python train.py --hidden_size=576 --intermediate_size=2304 --norm_eps=1e-06 --bias="none" --init_std_qkv=0.0157 --init_std_down=0.00393 --learning_rate=0.000416 --beta1=0.9 --weight_decay=0.17 --lr_head=0.00381 --max_seq_len=1024 --doc_mask=true --train_tokens=509100000 --dataset="wikipedia_en"
Each number is 128 + 32 x the weight over its row's rms, rounded and kept within 0 to 255. Layers, rows and columns count from 0. Numbers have three digits each. The size before them is the row's rms in percent of the matrix's.

# o: layer 4 attention output (transposed), 576x576, rms 0.0179, rows 30-43,126-139,222-235,318-330,414-426,510-522, columns 288-431
# v: layer 4 attention value, 96x576, rms 0.0217, rows 31-43, columns 288-431
o30 123:111127137109102140143170161101215203147070146140134094103088142082100117140138109096132073183163175133081082088109116148182136161091125192116163111122157131177105091104113123063121120143098153123105138181208150112157147122136161147088085092120128141174134172055098144104150090119134145085110154113133092154103142138139099109105107122145082143133102095144135105147096147181095123122174114216159036137178141182187138166130093086098100
o126 103:153158131128140089141059054109130096206173117067087113182126115159152122121070131092125129092112138135173083079143087110119152118132133169070091143189088180162161146200159137089149107106126185101188100089105107123173133081094190100174129119161139154141077093181129100164181173105161072104178129137101149149121106134144105153103156149148131141134138089088107117066172088142159122132133147075140155114095097157173083113171092134124158
o222 096:100161165112108067135091153088121137171112163126128138136094126178080137097145122109131132058163104116101163123103091114166134187092103152121102149053158132121122124093118130053167161077180158150147142127137112178099137158094142127142044171167155159160106099156162120173062139156058215121105123140164141131130134137124105150179124169144152186225145143094145118179199127202093196168147142165187100150108176136056143160145132107057095
o318 102:126062134161057097057118142255123154085131158150101166112106124091119176114122121180148069144139112113126168146093213150134064159119158139175124101101125101109119119112139126101108128122093105122080163112122104001114134095217121117122089164127166135082175123150103092143149079162128160130082089112103129099147154149085164102100073164096145092126151105124108158104068119135208165134148151085076099150160111130165197161120132156098130
o414 088:114154148132149094103025103125142171194179092087128137156166129137135126064106119123151124133127133118182100155158096121133109161100147124108093179174127152033143113147157143027117119106161188085135078049102096059139155134156182082143131155151134117136130127166129108176205141103163114118165170109100185057144119119123158116118136149155123105111163141094118149115129110138161144169128118027124167127163161106144053083181090172142147
o510 091:099043107145096070089176148241132170132123138167175089110109146168076175143153104143137103130184130096111146189111141120127068166123160142120123134091094066074091185063132163077083154057144175158131140118081065129115132179135134090133088095093112134077167096189156168182129127137089171069099107093071138073180117146095125085159096169150113146182136136127127174120151200160144154167144113187113147190127116105162136132150136118109123
v31 103:136150143147108121168054129162089129105153152146016164124170163103127050128152152087165153132125080183151117096123104106156136159107117129165097156160153132122174144167164115194116120180110062151118164148102122156116146152099075185124107134147110095144161109114129141124124164121080148117117153087181126107185142118136097100100160128175086118096204116119126100065141155167157084137128154134134176182141168060160174120126181095128149
o31 109:142123088160114189135145135118154120108109161158126114088143152093097106130147121081144129154165156101124141129133153070171137149106119194099095108137085099138111115124155112121129068132123117140092120150096110127144131169081080106139130069153143158158104152061060115104124107161202160099122109148082099105141100148154061126125131094174075159099139141115160098100059145146099149148118100124130185137111124098154111093146111172115102
o127 100:135088128112156137165130109118150157162141082106170149121127117107141180157133148141089127093144126090106129146162129161125176123095084146125148141134152097176146112147110149083137161118142180102149099147130077102112146148121160054160169095082112148067108133124156131142169141104140152132068119142056142142096142105142165074092134103068164104170145123042053156135111106086119188132112170051190103118104013168080163134184135118184109
o223 105:088118121130142106160109157170093123150133079146147106118106151118197099163118135141155120119141093111132116117107107121101169153100158176118124129122095117181128175155137216084159106072074148112145071136085126129148134116132120104145181096084165107127096091078198093110089148167165113074166114112159096139177124183119138165090164185111149144102144158090104131089128106093111179120150121110140180165119119127163050094149132106152139
o319 107:115093072194090085088126090186162179112121099144118131155126187069118150177151149097132118171106074126133120152088123105104102152126150166163111073121107116126178075138129119182130145140085151097133119097098110126150143143139135160110110158131105138141041136158111139104082090080130059177148099153120043165138105153069103164126077150199113150122125095137171116136090085108077143054113139142142113123175130164082173128051121134176175
o415 091:091102119153157075112160131122104095155099090115154094160120132171133194165108093134095102121121161121096140090128110120131165127118179172106108111185128142131099097119074187132075090079159175141113147131217143096126138143175179125087179156200160104147165118178106128151085102073109129167080176120094120159056120051110172107135111081103164119146107118182158100166131098101121129084127113146148083163156142157105153204101083102179131
o511 093:146122123118096109146076110098111151151165129097141117203142132056157124141157152110113145115088074101114085133091121070194108193117170167159129064126128150133154153120186173150138042119120156090152173150107170112175118095150118099136117147139124097057078119105135160137094167117162052150149106151147083126161180128130112183179090115158132182125121110117151133107151089116100161133122103109136168082168086126123112119140127123193159
v32 099:156095114143153127136138135134107082124131132173090112086103094070145049109109225112213132147122088144105172142126127150116175192133121103167170118154131111144158140177113123169175133133109085111118140085128177112126147161092161142211123125133095139127099134061129165132118167123171152120157059126133085107121145061104182117163158147153110106111173115118111081110197103161088167174110146171156100209154158132120106150164140087143112
o32 127:082090115161119158131095180139098145145119116129129162103157142122105117120116185141143143168144159076064120164133136145150110094056109081123114103115129104160087127088103082084243132174118087117141118064131148150130096144115128124148099108184114186135165083102125083093124130162229085122132165136153112172070133123077110133139116106128089132137142105136121158152202110132140124195115145172093109138165163115155144086110112134177132
o128 099:108135143154143131143088166112105120119164131127158144170115094147094203169107120132081106117159104158166110146095145118125189099150103091127099107149152122133168157139163103146106085128207165141148078137140127186143117108147135119076174121110146164147114147142144076116095128099099124136066093159143148122116122161151064090130132129111129153122112140114152187163065186122181121124155133105128154094113036106108106127130171157089134
o224 100:116115097108070130170157113063118151078100160112113121173081146158064126130094129142094103133096147088166158089101115119118137151076144155141132172146095135208111168071102156049174166148147104112113165161123125107099148115134109078092130113111138077145118149131093124072114163227166103142125159170202162158102147155145141158097057117188105140095145135123081102141128135113089116101161087130128149117121095109121122156115134146096170
o320 086:134074172152084105058105118119129151140105096122071201162149158067135130148124133148156109111152104132102123170061154134033132160124081147192056089155163129156146159171102148157127118159129077161168128132152093082123117107171134124075117172151171121092084163137152132137133121141153123153129187086119141119168104073146059129149145101118179156084160099135166103092087044133109157113105134142136193096157155124131172165104144126122101
o416 087:127130125125095114056153132141162138134141120126163170116127122164096163142083029137096137100112162152125097169098081135085132065124168141103056122152138180084134172164149160133095116064134151132109046096123124108103150142192145162115156100152151133081151132161096176131139090080098128128135142123114124051105137164164071120152107154131188162069124174168092144135054155118131168101137130146132195132145136133108108089151158122098135
o512 096:157082149139052141160167130082149132079084153129098170142097111131146105083073150149148129140132095127124110159098094149066137188106089131104087100156069176114138115123171155154146130196144121117128074097129121082089112184134128114158074168156103073114071174088150096080108144117157139095189136181178156137092134127072079107166098110170171096059079126087124060127126076096046132140097103167156140126111092116169105130147133164145123
v33 107:137137086158098182097092125112118148124112146137116092137135098154103161092115154100151100148157113111173144138135125124088137117126155126127168206126124112118255110166115113155148090185196155131166115160140107176160057114116146082113165171102181135145150105097179119125106061124125127093104112143134169156106111146140142123103142193204110118125124114107169132168111156175140101142124143136132134114147188091173126131123096139105112
o33 128:147130114139121118118100181130205204141115144097082104111098145148086121178101143143145136127161161112152123140108100107131204085124126125117091158135167141155160115136090131118201161085147173132107127094116118106188153133144110124135189155086142127117136188122132107129109056129158167113079114110110132115120131139123152163157109191119147139162155098096125125151156102112151152101114157115173141115128130162119121116144069122115147
o129 099:132174130103132090094128105101138068143177068103108144144114181077150156169128164090114119115088081168080124070118063132146102122221109124124110033168153177120077167098143055097139130123118089083164126144171147134074168089088134155168129152150075100153082123144017134097129153159173143137188165139122044145128153105076162119109126115142168185151163057073131119074182044141092123100146123140133146159109084138072160120157198108133088
o225 092:145146167154116163166113066182120109155128158146110102125108150150121121119130124148105105199071154091143154099082086130134178140108100062164100106067153111122090080105073148131163150091111152086182118121159187116085156127136147174134155120058097140166157108073080103115081115091125111127136137186159111109155071136127135126133092094092111133100142149107164116137154107105148118143091089184165154146071132131091131108139161114189167
o321 103:156077102102140138145112153181122095133122138129138145125085137162111121126113090110125121101125133064148132174134155180177133147133143125113119203153113102150171143109126120137119099156155132143121120128094152154201086168166119094143157170135073098125164119138138094145151158061094218152123171085109191113091125097163137123117179137115093040152160125110116178113171198112205138116183128141161111088038180154110141110136097133176108
o417 091:159140118165109117172171107162109113103100098132200164162096220114118147127141170127098144085114123142123104138082133144170115144195111076142085148127140092156037123159164069096130139110081082148116153161139174122071120129117097146122067132205077127131083090090099134120136131114096138196161163084081106153129137110152152134116129079118123135115150134143151175081151103141159121140089082126097153128136100137075165124138150103164116
o513 103:149186139149064163117124120183130156176119091141135141136121152160193150166148123143142078128123139120116122145078123141175122142174118123162037166085153100139129069149114094188088136204149130148144146145153107112124119121100096143145093146100068130092127071125098100201153119126095192148116166166122152035134146144186127120127163109110172100140134127090138109145134155171134095065156122171158146079088108124154151130146138104139090
v34 101:133171145174175115116127132161121120122162115116156152160118085176095115128095159124059187140134090170151165100126114115189163120135110102089137091159114136137157178214076180102178142132099182144115062100109197119140189140141146156141043121151151106143124109146117180147182152117084079142100134158123169099160099129095129131064184153138106099157058127099136138110127085141090112119107136150122197155089078102131137124115152138129094
o34 115:130162141138100116108165116150125115094097149118162170146111113112124090151120161119109189113144140118065136143150114106134139128121138086145126144084146125101109124138150122171167140153146130083120153140130110122118157145132100135120108124159159111161120068135167139090070126120176100200122172166084106128129179130127098077131151124134041062121088134100073222120165138095155125110167190178069122142149140093101105066156116128156103
o130 111:056119141126123107151140136150107117078101114124151136122106115127121114090146163143183105173125102138093150170101206117136090195117129061151168148088138109044098073093139114123109089129142082150119144134131126125149118132102121144126135122129137135174131199106142059146079104106120082089114127115155120127110137153173200144198142111085171127116130173154112128170074176151131139169134148096084115145148182053113129131115134121135161
o226 092:174135126088090079168085151107101148169087118125121108109134178146130195108115088180154105164120153093186206184083139167101127171141106180166080120119162156143145118112165208119176100134112138107143087056088129117145139072123107076102183106155110162094108191143141109065090134206214109155147138130073143124102165122129190116118116107131081108117205155103135170049166088115133145104175122076154126109184121125151098129115096174156121
o322 095:145175136130180076156122101071127093174136154105132117122151087121081138117176130034111165183163204153135073162127036097106115126057164163064151132160147130142242106147099089128081047111140127096140116114107135193144124127123195120112142153121051155149066116109171179140144177049133157164144138082138089146138134101136110189145167132130078081055126096092187142114132154136142076142146136170125135106104136163088154085103078156147109
o418 079:110132084059089118116154108153152116032118105100122100101111112115154124124122106152116105140128129104129089089093160116101059093139163149113164136127115153172116140120102132143062111141134100173157116152091110170130117134091142151149206113134100151096121177121123105189141109098109145086109160077117090147096127166162117205164097095140179121078155132118137084124127139172099081142093155085172095061122160155109150149145110068094104
o514 085:133197137137198049155099145082144156157103167098147117095159103149176199127148104170123203132125227136137122100107064098111147150113173163117156101141104181113193095187134098106120113185105125094111120114110197158131133143156172154076138146124107121121089173114131149070150143057124122117122156135142129165081156060094128144125169110114077096065151089120058093106104153096131089126171179114132108100118115150126092107143115156150106
v35 098:114149167088079120086129151106083061134194126128158115172147082101164101128141096108135138101104086098153116166083177104145123142121109109176038090144146130166123135022145062137151121197085164122116152121094137082091122162065134142135133132139121122192132098083182134135215103125080116166069080084164139173151113104156069113148124067146072177128090167148176143156156138148175182086084151120176185111135121072122171100137095104184113
o35 118:120126157127100171107115209150022018147134100119112085152143078164135156135112130143147128124135088139101118132160075106174074132090123128103100085079097145126124124074127067121213156084113075135112091102105093117062154108061091138124129136165101186156085176093138090110132124145144118108086153120135136130106131137092055163172089114183115167093100095177145137146149122149095103180125140141112145101160135106148091122164140176170126
o131 099:149153085119159158162095107137183172145086128138111197137121209125131143133158124095069141129117178145167082063171063153125201111164109155079155159108117102158134098177127135113105139199191126129151084120162099209177133090145107091156148118135122148053108115157079107089059159114149111114083172175108092134095108124101142127072122203100136109113198137154086121145135100098068108136146128156135094140119101142139110131162117181114128
o227 100:150147157117118144068143115157147155094161091139098114052153135175139128139117146159119147112120178124135091123187133064127085122165080090116166093102129126170158111148163140201115130118153102143170130182138129179170097166133126137146156151150188143125176114097141096080045130120101119119142138170094067141159107122097125169096081128139164105100128123139130108052125124123152133151110113126097165098108175111147094132171171126186124
o323 101:064077090164010126085189141168099148090140092147109161113110172089105179131118111150139103069168109189148148193088159121129094083086122177242131099140172168130158070138151154140134137122084117153065154111107124064172107088124123138159111142122171167117094144136101135128171123131154106102111105127173120125155085141122094149164056120133127098105161100138127114097132122159116106110121135128149110162204138179158198133086193145129092
o419 093:126185064141153091166121118164146142131090123131139150147149127075141117151094141113163099149078142139160113082141071119131168136107157121094154127140136113156158118176133190119079161151186154150128118141147166136141091079121188112173154124086095112082108080170116081104109121111110110112131142170168100133124115109130184149108154192128150140160170127108073125137123133133104120137136111127089079136190151121137122112114144110125160
o515 092:138141100174065116094134105147096135144182134136183091145120110160105139149068115128153151141120177115137187201129190068156058131128147158209095073105135156166166125154138159134137107066111173102169133094101130200088116161085156131124076139147169183143180067092133113046114144133113147181168084152099137171159094083119099070112088138122152117136153151166146107076165103112213098128146142146130135113156157143125150129118145124152153
v36 101:142130132112164147124164220147104127164112095161100165143169167147132147142144104157124090078117100142100116133158099156121131113160107174107166140085138141134085134076136191099175177089207115125146157131100119155136194121114107086149144088107165129161173106084172120140142158173164158155144130187132072147132119181081139171167088074101127184140113112131112153106174100065148091154102111125170097081171124104057157169113121092077155
o36 108:116154143162128142151081125121125071096087122069093081143154125145154140125161117106119140090141060173138136173144135096146083128112132137123116159094146117140118128106102149149090162115119066153127145114092133126094124128154114169088127129117134108151127042128153124133147177153136079136119138115142152144100165128135201137060116073106158128208135154132104117124123112107100132152128128102155081093182140096105101151131151129139089
o132 101:198078140134094157104061080127122184177103119171125179145093120087132138094167115112126098159183193107156166076114194160103130110121116168152106108177124135143141112143137164137071148169072148138091113167042136112131123150161139113113136119151099082027089210142094196129127120127136065141132154131078164117160100082170128061158155182189124090083100104127113102146095116158120153052102108074087109089126134121194139137137144126151114
o228 104:142141099140201119098163145173144129054117168083136160125100122140106141160151130131132170119174092140093119143134146096081112196102138157098152127152097113099130121126142148155168116123138077127122110105055142130065140145121124130094115151188113091144113110159123096127123145125124105082148104138121060147130125139078143188111089089122201135144174130090081105136097156129163125166115099102093130123171085145187104161092074148132095
o324 094:141159121048155147156093113093156051162069123122126064132092107198140134121098112128100200131134121143122092109162090083142146164141119134084120150140119218150116125113128159178131123118115121052125090133132103174107187101138151120185194091148136078145153113099137091141148141119091131125174076145081183120122162117135126095082116162095141163133136166129090131133138188127140154205166149102151109168037124059132053146165145123180173
o420 095:127103156117133101074092105091111074119118158119148115188046131109136119130123131095185129166136216129178137094104136116161096168134110121130125102157141154117146115149129123193098105157125184059125157165125116141100175151156121126130157150136104061115103166172086166122087044086077138173100148134118131101193076103146147078137117201143181121093054132173198117172102179186122169053159137137090127158100134081174142119131136095104149
o516 104:106152138120190126096146138129142106115152121104152105143103129112190159155134152171148166062185098114110089182140148104107106162077190102115162161151051135146110152168134156160172182146089131053122149140102045116119149099168083125142123134108158109117096159131109100101133061152109134138120122156110097152088144082086138112144106122111140109185150120154117153134135121087196131156122176084129091119110177154119043116073142098179182
v37 100:127154161100141113115141155109119104127146145148088127105124130124123108115125099123123124092138140170120147126099096122123048176101138105134139117080102139120120078083069150103074097177137145143060118112118170135086129149133135130178130123078161217145243116142124116151107143125129198122123151181103152135093110092106158115141093097128173118102154161140133140154133137116070114163126096104102074115165114104167124156182057135153143
o37 125:164123115128172080140145083105151101083124139116146077137104142153093168143119137112157168114107192134117176146120173070123168163111139135187123141127116126149171141153140150133121091130140147171149145119099118186155094059114133144136126145125134084135153116131127137161121154095122176145120134089117154140150050130108186146149102093138227123149145165102175123118134175115135148114108090094105153145047130119129097104089128179077139
o133 100:154091160152164136061161161168147137143157086145140113112090119121101153135137167168139111153133076119136107108132101185116167029189145171107107094140134106135145194165196125141135182088126108106135136124129064083068071135120096137088104121102079088115080115171106157096135126135119123119123117114138116010155154150083067118117136153160064162122108083100109136092140109129183128092122149112157165099136124124084171153078149066154097
o229 096:042157131153097121170183150183152119092134169130139153192116086132162124121125132133143132105095126076126169086102158072169069148094157100076152100164048116115130068174113075125143106137149132160121155122088144104184145123077141209093159153135123156161112114116161154117163161138167108140124145145160183156052117158090141131173147138116093139136116142157126075108125178147131127100128126182168139133161134096172122131121147097201087
o325 115:140054149070141182156092140091126125128150112102105100124206115120077087118132091183108093097144105151113059061147167096126109163158141121111121214155199131150111181112155184055125094154130106109144081142169149107148114153139146004162139133164122174139186149088158087123115149126158151144195152128144126134101043055115130107141152156105145118124096207138137129085120168122141139165158166176042106096127106146121092117096120098108124
o421 089:096111128149175203095118209112130077154113101153122147120137200085078125127139145141138157149167103128167089098117089187124110085178075181118120128122184138098101155106202158115143098154062117095153160197152094090127148144132149074139118148152090133091089083154084099088118079124179105116096074102186144142131104092079099150175115125174099149086095095113146131124060135146127144115173156209090117108127093115089138192095101100124118
o517 097:128159151115090184146127138071162101084126076180104147118147098124170155090096110180148079092152134110113092127147146086160040136145094087048091182151167134170163167148116127078086113168150087146192111148156202073192170072125146134120134137150159102102111165055143133098119168167141147165142144128154165136102038096152137150188174100087171125134114144147143134101101164122142148134077157110058097110110151180131139119115131102158139
v38 100:114090161145152112152154131116050121139038139116192101090136148126127202175127141117151159066178123114141088121072168075098219109127079125065112089137115069135155083178116168119169155149184125124092086156154108130096164099183069096198067158118178097107148156128135137039145158121112128151126159149163099103170079108137165130115208135086096141158130108081169101094111160096089143158070160124101129071162162163116078172115098174182155
o38 121:132142071126079124128077152117157162136163155098099092096124100131149143143117078097103114122134119154211123139205122131123068131166139136152078137143159155158182148139127125088089119216106105118159170103145206138176133139141153101153116089092163115143133123129167108167202139148154078115151119081128064133079161148121189170115087103129063172121177110063122107105146100129098138143142115102220045169101128139153147133150095108125142
o134 102:212149158126109151134103081107182141154125096104097191118112151094134167119150123067080068146126178126140111063123106156109126096144147139142092155147119153135088177093108112145145168115080206158133089098122123150168108134128126159092151111163111127106105103156085133159173113104166173138090127084048135162152139109098076112115072101200183115095122165087096117135160094089184097089123108135145101105124089126167127101156138125066146
o230 088:122194135071095126169066118165143101108099216096101127158128117127129098086155114097076172083095118147137147128156136097182143083093097130140120132104104134061139103114097125121179120166144143151171101066109192132165145165097140166103118088076061129151128155170138137104162121113105138153135137037145123146134104072112117070098119103134178177095121144142134140093143144167164181133171169145146084154153119036089115108142092171059104
o326 081:103136153125108153146136096160149165114144168047106138133127110160125178107097096128163076075140132124169122108121206114104087123141092069168059099137133059150091110115104156104128168167177122101142121202110154027167175139138094163146160105103097142083101106104169176113148127172137091118140149096140127062149072160108087158120139125147158143080177130161110159127131182108155047129144157119139118117074094134115137143181135154061113
o422 101:186099101129194134129158116107105159163166103140158152114125125083050150134137114096151106143143116100126091138111080122138100164112137079114117191123163107114041120102103083132149185075103204138099130180086090117140160148120102160036103080156135113133156163132132168162137132102119143128115148127129153120120102160090079140092128166133182084141107172165097156178149172078130108113114149133143138125106120087122109076178164089063129
o518 090:109125119094061192149181064185090116116087178053140117117088123140109130098123097091153102099109139083185112136156175133136126117124147121167100119169108091104098102118086153098146095101141127114117119114120166074172100185106066177142164177143120095133143111137166120091172121128113145152169151115104161153104069168131096051095118186210104117055122190162138116115120155183090132126138136161185081125075177103109131148167087148120108
v39 099:138162132140147099155140149144094105114151104107122122118075120061117139160122114135137124110141166109150166110112182171153073154116123155150083144121145179135175082102069154132127131074124135114142105101136133049118124123138163157127151091179128111094120120079081183106107110167167130175186113119141183155150153141075125151090169131131129160129125146140151169136163124115105147102105048171099116082120125134105135084134155099118134
o39 117:086130126082095089134107137124176108120052097143149073183138092173141127092142103102137115095123146132190105136077155162157137186072113170152065130066157157093114116114097109100086172142083109121107167159126112114088115142099161090113142110106120128142104095172112098102148148103127085147166136194157139191106152150171124031089104099199147165152125070177100115157138117123103103144167189134138056134177121161152153126101083114145095
o135 099:184099142125112197079129098142158192159097133153123101096138156181142097151140158171180098151156162135140117097149166051082149112122214175146182112167086141073078157176179130089105126128154110115136156174127100138133114176182064133107162153155120132156137198109196134154106151149122148105100102173061117084130073114111159109168115181104097135077104130094107106148091143151102124158172169157121168156161150120189118177098090202132131
o231 098:145130136072108122111117082173085132103093091109156095150099156206147183065125127123145141141133122117144168136098149090206185168083112169138063162153105170118139113099094174035123154091176137179152132099162152112138100079123115113108132197163107062136148135155100092155149144111138113126198150186164102098145071117147159129142126153096181136099153167157146094153127135115161153118146144113137115089180106189133128117100116138112123
o327 096:149145138105123105190085105171182110136101076151125114118104071185085158133194115092118172142080199126150099176131114140142123113123097111041123159160126083076180161084124112172120134121166124079145104090046145188198134094087181115133143065102099119136118123109108121135149152079119071147120158058131076137121117095159172148135166128161121061207109057147140135129164196129175091145172137139135142129064116118126094166123085128147146
o423 095:112119107126115150095193114095117176119169122147152083111116171136134109146138137177136100161124181129134070108119121066087134085125153135092191125199134142087098139129126150089127126143140129125169131160103086148161132144124103130145124102078124111119115157137167130141157130145104163147105124109110102085142102186132118150143085128117140145137094110107128141121145160119094102121111154099143160118190139079160131203094121146116153
o519 094:132089158088095108194064136170133180086131105127152085138085066140107140097189086100134163173093129110185137144140153101234141107085095144102137124143103164103166122136119102120098132102146126067158127110104206139166131150135135133142134099136111073124154140136143100113134156095118168110104146185128115124145122086111113093129179166205109066153144122158124098132145189107121076120161111139134149083114122157182130159108088137125114
v40 103:143102147212080118124086134129136111105127125142125142046140185086128075127110143087094174132116151124138088078102158078098130136177072085123133164106122087091077074180061139104120170121127113115173124120118112166173178066153138089111147152136073118169127151122152181157086169122159131139122147173194075138103080124212127118115141129120179078110118103117105166093120092148096093137162067151104163109155140156188134198114180076113126
o40 117:153175109107101118117096172081128146143147107102114147093151228134115176126147156093067170100118141127152114071133104168155145137166111156180154092143123098150159125134102140126104118161103146109230052123145137175182103122173114137086165133143155135116160149150106125096137170169126150127155140139141112144174097110145123134107117118066149108158165165059144114100191099123173133118161108109206144125078119115133101133134160157164169
o136 102:116112149138139160092115143138141150115119115157125107136073080112156187159128126186122103100178064144106146155106133190145135075104135218171073051140154148182153174131171142129129159110096120145091127096092116087063130108107141087130155120059177106120124113139123163119147104142114161119117083072114122119155175132093068106111106135163068171111159103102147123113109144100109171114090151100153152107127073143110154145118115126095125
o232 103:122167115116126077114103155148086070125134137111103137141097151108125120104127134082118079134169092124183109165123074135155145164100160190103112149127138076118149153140082144117179146094113153048146088137149179155121164104170154097160128125092093142146128167176141098140061156118160183163139151199082113120075060077154162129118140100097115197105126125088119179111158090165149099144125135129146175170132146139154106096030157143155156
o328 103:137159115022159091194127168098106057134164060118135094143152138130175090087045100087057204123064115123107085094134120125107168213133139081002097134107139109106154154131145117095124108145171140146150085114161146142135136130119120152136132072157119138128138112114088147081095140155104095122165137143145108112076148157109126117069179075135161210151082070131147094109115168174127178141104134101148181187128156215121087159240131151116111
o424 091:171095164142099170105141131131098113124095103162173155165083107139165155126151104161151166127095099119127058180129076168131080149089147109083138086137152152081139119078134095148119142100141111146104153137119106118075135142139072076116064142103191125155086143119086109142114097094088142134130108078132164115107170102097103120124141091139112161134133111183129107130061168117102161105145172136091161186103152131079150156117043179116129
o520 090:179084145096104138141110118098080093106136073180080089157095141095189132067087142135117129094183125092140030157210060166075144162113117151066134200116180137130184162111124155156088149147106195086128071136098131134114198082139120100109055139111146117179055170144158201091089137125112167122130137163108123117152075121137166119178162105092097170152171069053105113127125141139097184115079139084095213196111159167166119181165195143127133
v41 100:158108158172145190210081100109111136102142123114175157064126105102117161139149082150145142143182137103101158151099140105091106097086106124111160117149154103159098110175186066123223106130140119106113098091134125169099129144062100165133124064115141156126092151108151094124092124161159130079090087120087185118116133148151159108121105074163155128103105134086131152125101088156172114145125166106168088146176077128140064077090162088115096
o41 122:160122108157114183108130155183155111130125128113162140088096136106182131120139103146124165132158056147140125183122087128155139119122113191076172092162134116197110171097123118113087154100105027111188073133177149087138117184118126150099159114099122132086093138177125067126135096121126144098055114171064123155176125115156147149112104164119123100107182154065117152131078135107133146143137108100134137087141108176125127057116123163143125
o137 093:061149116149129091145148163137097123150101125146092110159132123123090117089081124149072107071099119163143074133113126141144145152173123150111131173121093179168132127094083167123057165166128129163165147140095079098167098125120110101133187184126172064118137078093137133157207146086106144170191138059186112136110118097163076122106130162086130106128205135122142126103105143097158113098144004170083104117073161161115158198151145147130151
o233 099:112108106145171125114094141208148119115138214111139126097117138113154128135095115083137122117189084107072098139101125087081150111113145117106111115168131116135190091116125118109112156112051112080179118143114177102081162210171165214149111125113145165093146155087137110136146150062188134102150113138211122134115130097117142146105132115104116173145108126080174177160084113094101126178129088172142145138071126145118140143151168115151100
o329 114:116179104190170123210119163071133146180180106159180144135139154107130147131143126083085155172068150119136179151123063158111161126122126145081169119139083100043136056141127087128142096140146153137167170079120189151090126092086070145136156117131144133140122142133062159104096123147173143137107140230153143147137095138146149128136164119199116143194100081096095110119132116113138162101080106123156110061116147148159115137138116123161103
o425 093:118116129160161096149153131130159117127130102134112089127150121129133136078146169160114064157048128139132131144114117093186156196128147171146113176126106121133116069110108131112094167097102156168106155141122128122114078092152108119101192176164171085166151099107106195106090113133102068208109186115213136107149088142152110109133142135099131132166128182118092150160137124082150119049131082175081114119076173173163185155117096198167132
o521 092:104137112143143122251134159167093127192156175175145083132170112155142145139123138086104135114139075120133155154099040148156165142114137193146169166181096092092056117097226166117128075114172149124128173110084146115131139090091094135152142139163146140146122121142146150139119134157182122145098122197165158141158138159169139144141127123107077170164101138060123139162137111091143131099115148143134132151119110126159125136129113141161124
v42 102:131146122144120134164109062162180144095081138073130152105091116138121106105156119148143173134166150109131095154162207115149136117098105123158031172101033125146238132133142129177083168093060118165089075115181113095146106087147126190127126163127125116132108121086131111180134195171163097167123185096127172124155159137115128146100126110121146183116128107108110080101102086147130124136087127125140111131090126145186120103119153097112119
o42 112:125126143122115083119096080160137114125172143141121130135171099091133189137156135131151093101104116139155186152149124122061161144138113109136093125075184132120152134098194137157069147079118147138081139165180116171068151147101107113120128134125121151145092146074233184117144114169079114187143101103150167140151057129146123101094103153126147117106096133125144122169135125076131076175102105146163116136111138170119121085169116077126102
o138 127:094164140128194109113127185123054087156137116109156100150093128153134121110132190111136122162094089158122122163103116112155143153119149063116167134126210120080088050124103093097146074124200137098156190100173160135113139132119116132112112134166127166200136138149098098073082129081081139104121115177162103111098129120138187138160124139095114123125073164173136170190126193170145098136164143113108161176154160069105138097084141174127186
o234 096:114101115105101121121129126118130143190197090179154087166159137064103187118139110150122164096121124112101187123138178171170113075052087199102118137087130107117141102173178134104175050130131186137126113111104140162179142150100064123089136094161134147084143157112115174106094099137107123135119143102141091180206187118110095064120180134111147133180128156141135116088105123129152188127133185154131108139144165100141142101138107146094118
o330 088:119113115112110129131175114101146112078102115151166099177077157132094143180167123123160133141065138136126123173120123089079122109174128181118088092170126097132165067146139056170090149128138092101145152119065084091157122152128111112185121132110093146079000156116132135125121091105107064166095144100158090132135126153119113144066135094127102055162147067162129084127083166111095111120118126159149132165063105191145126145138176144128135
o426 086:110167123097171126102110152091100115148164141130142143198100095171140126145150178086116135135120134126107103116133075119128160027150167103091129134165147134162096152159078102113154130168195171108168197089087125098127165097130139124125163094124130109125112079150085094107163107057127164177137049177143090123108153140106146163136115155110138123131143156142144116166130180134065123121128111124153177108171084154122194123142185129121159
o522 087:072154203136116122125125114100124129103173121128124095138129155154089146152129124095167088105073106118103136131133144119147148118102128132121073148140123146128106086157135128153101097142118101088124168101071110083161126156126170148109142126105137127151123160105161109125115104087123149163110173162196073140135134139152105184112132095122145163134093135153118103106065066092092192120122178129107111131153117160166124152159160119174137
v43 094:131172198090129133163090096082141118183126090097106104155149106002159129148157142148081149151126095108093139083110127122145120153150077137147090094121136135123159083155098117116089151134115133090166108121124076077131133121108131091089113126055147117124092109086121145128164106116131121111133122163156084097104118125106181079165108098140077071153175157148117095113095118161158128090117104136121144058145105153147142098115105122177148
o43 110:165142144111131138135148121146147154120155118094142060139144118147111105100134125092158136156170171112164115104143172142101156135072095198089146120133114077081131157135059115069115129138134154184139140151116124107168105148143186105101156081120107112139102122090094119140169071106114110071070106138085133168110103138145146126133056191168158135124153107080163083158078106114111131103172149097139091131122141146126148164082057139083153
o139 103:156108071137119136145148147074157188149144200154103104100086154145115121151079092144144107081168154129119076106154100143092154073129164179113135150156134085135125189136169142161147146104112149129131103090182159164111103112180148136157174116170076089062166124138154149125126156133131165111146137128082095163105185137100036135046138163152097135107132072063132154107153116093136119160138143142135129134117103124163123138135107133125090
o235 102:184185096110177133184121160173134099114123139114174103111115131145150090108124174081085111097161129109142119139127070080140148136123134064116130078098109071137118126110102141114177143123153137117145103108148168061099204129159141097127146137151074086120103078176152105110101100048167182168118128117135156112098121114138160149133142138090144154105101201131093199139143110142107135136135110186130168129117124147145166102093096077141092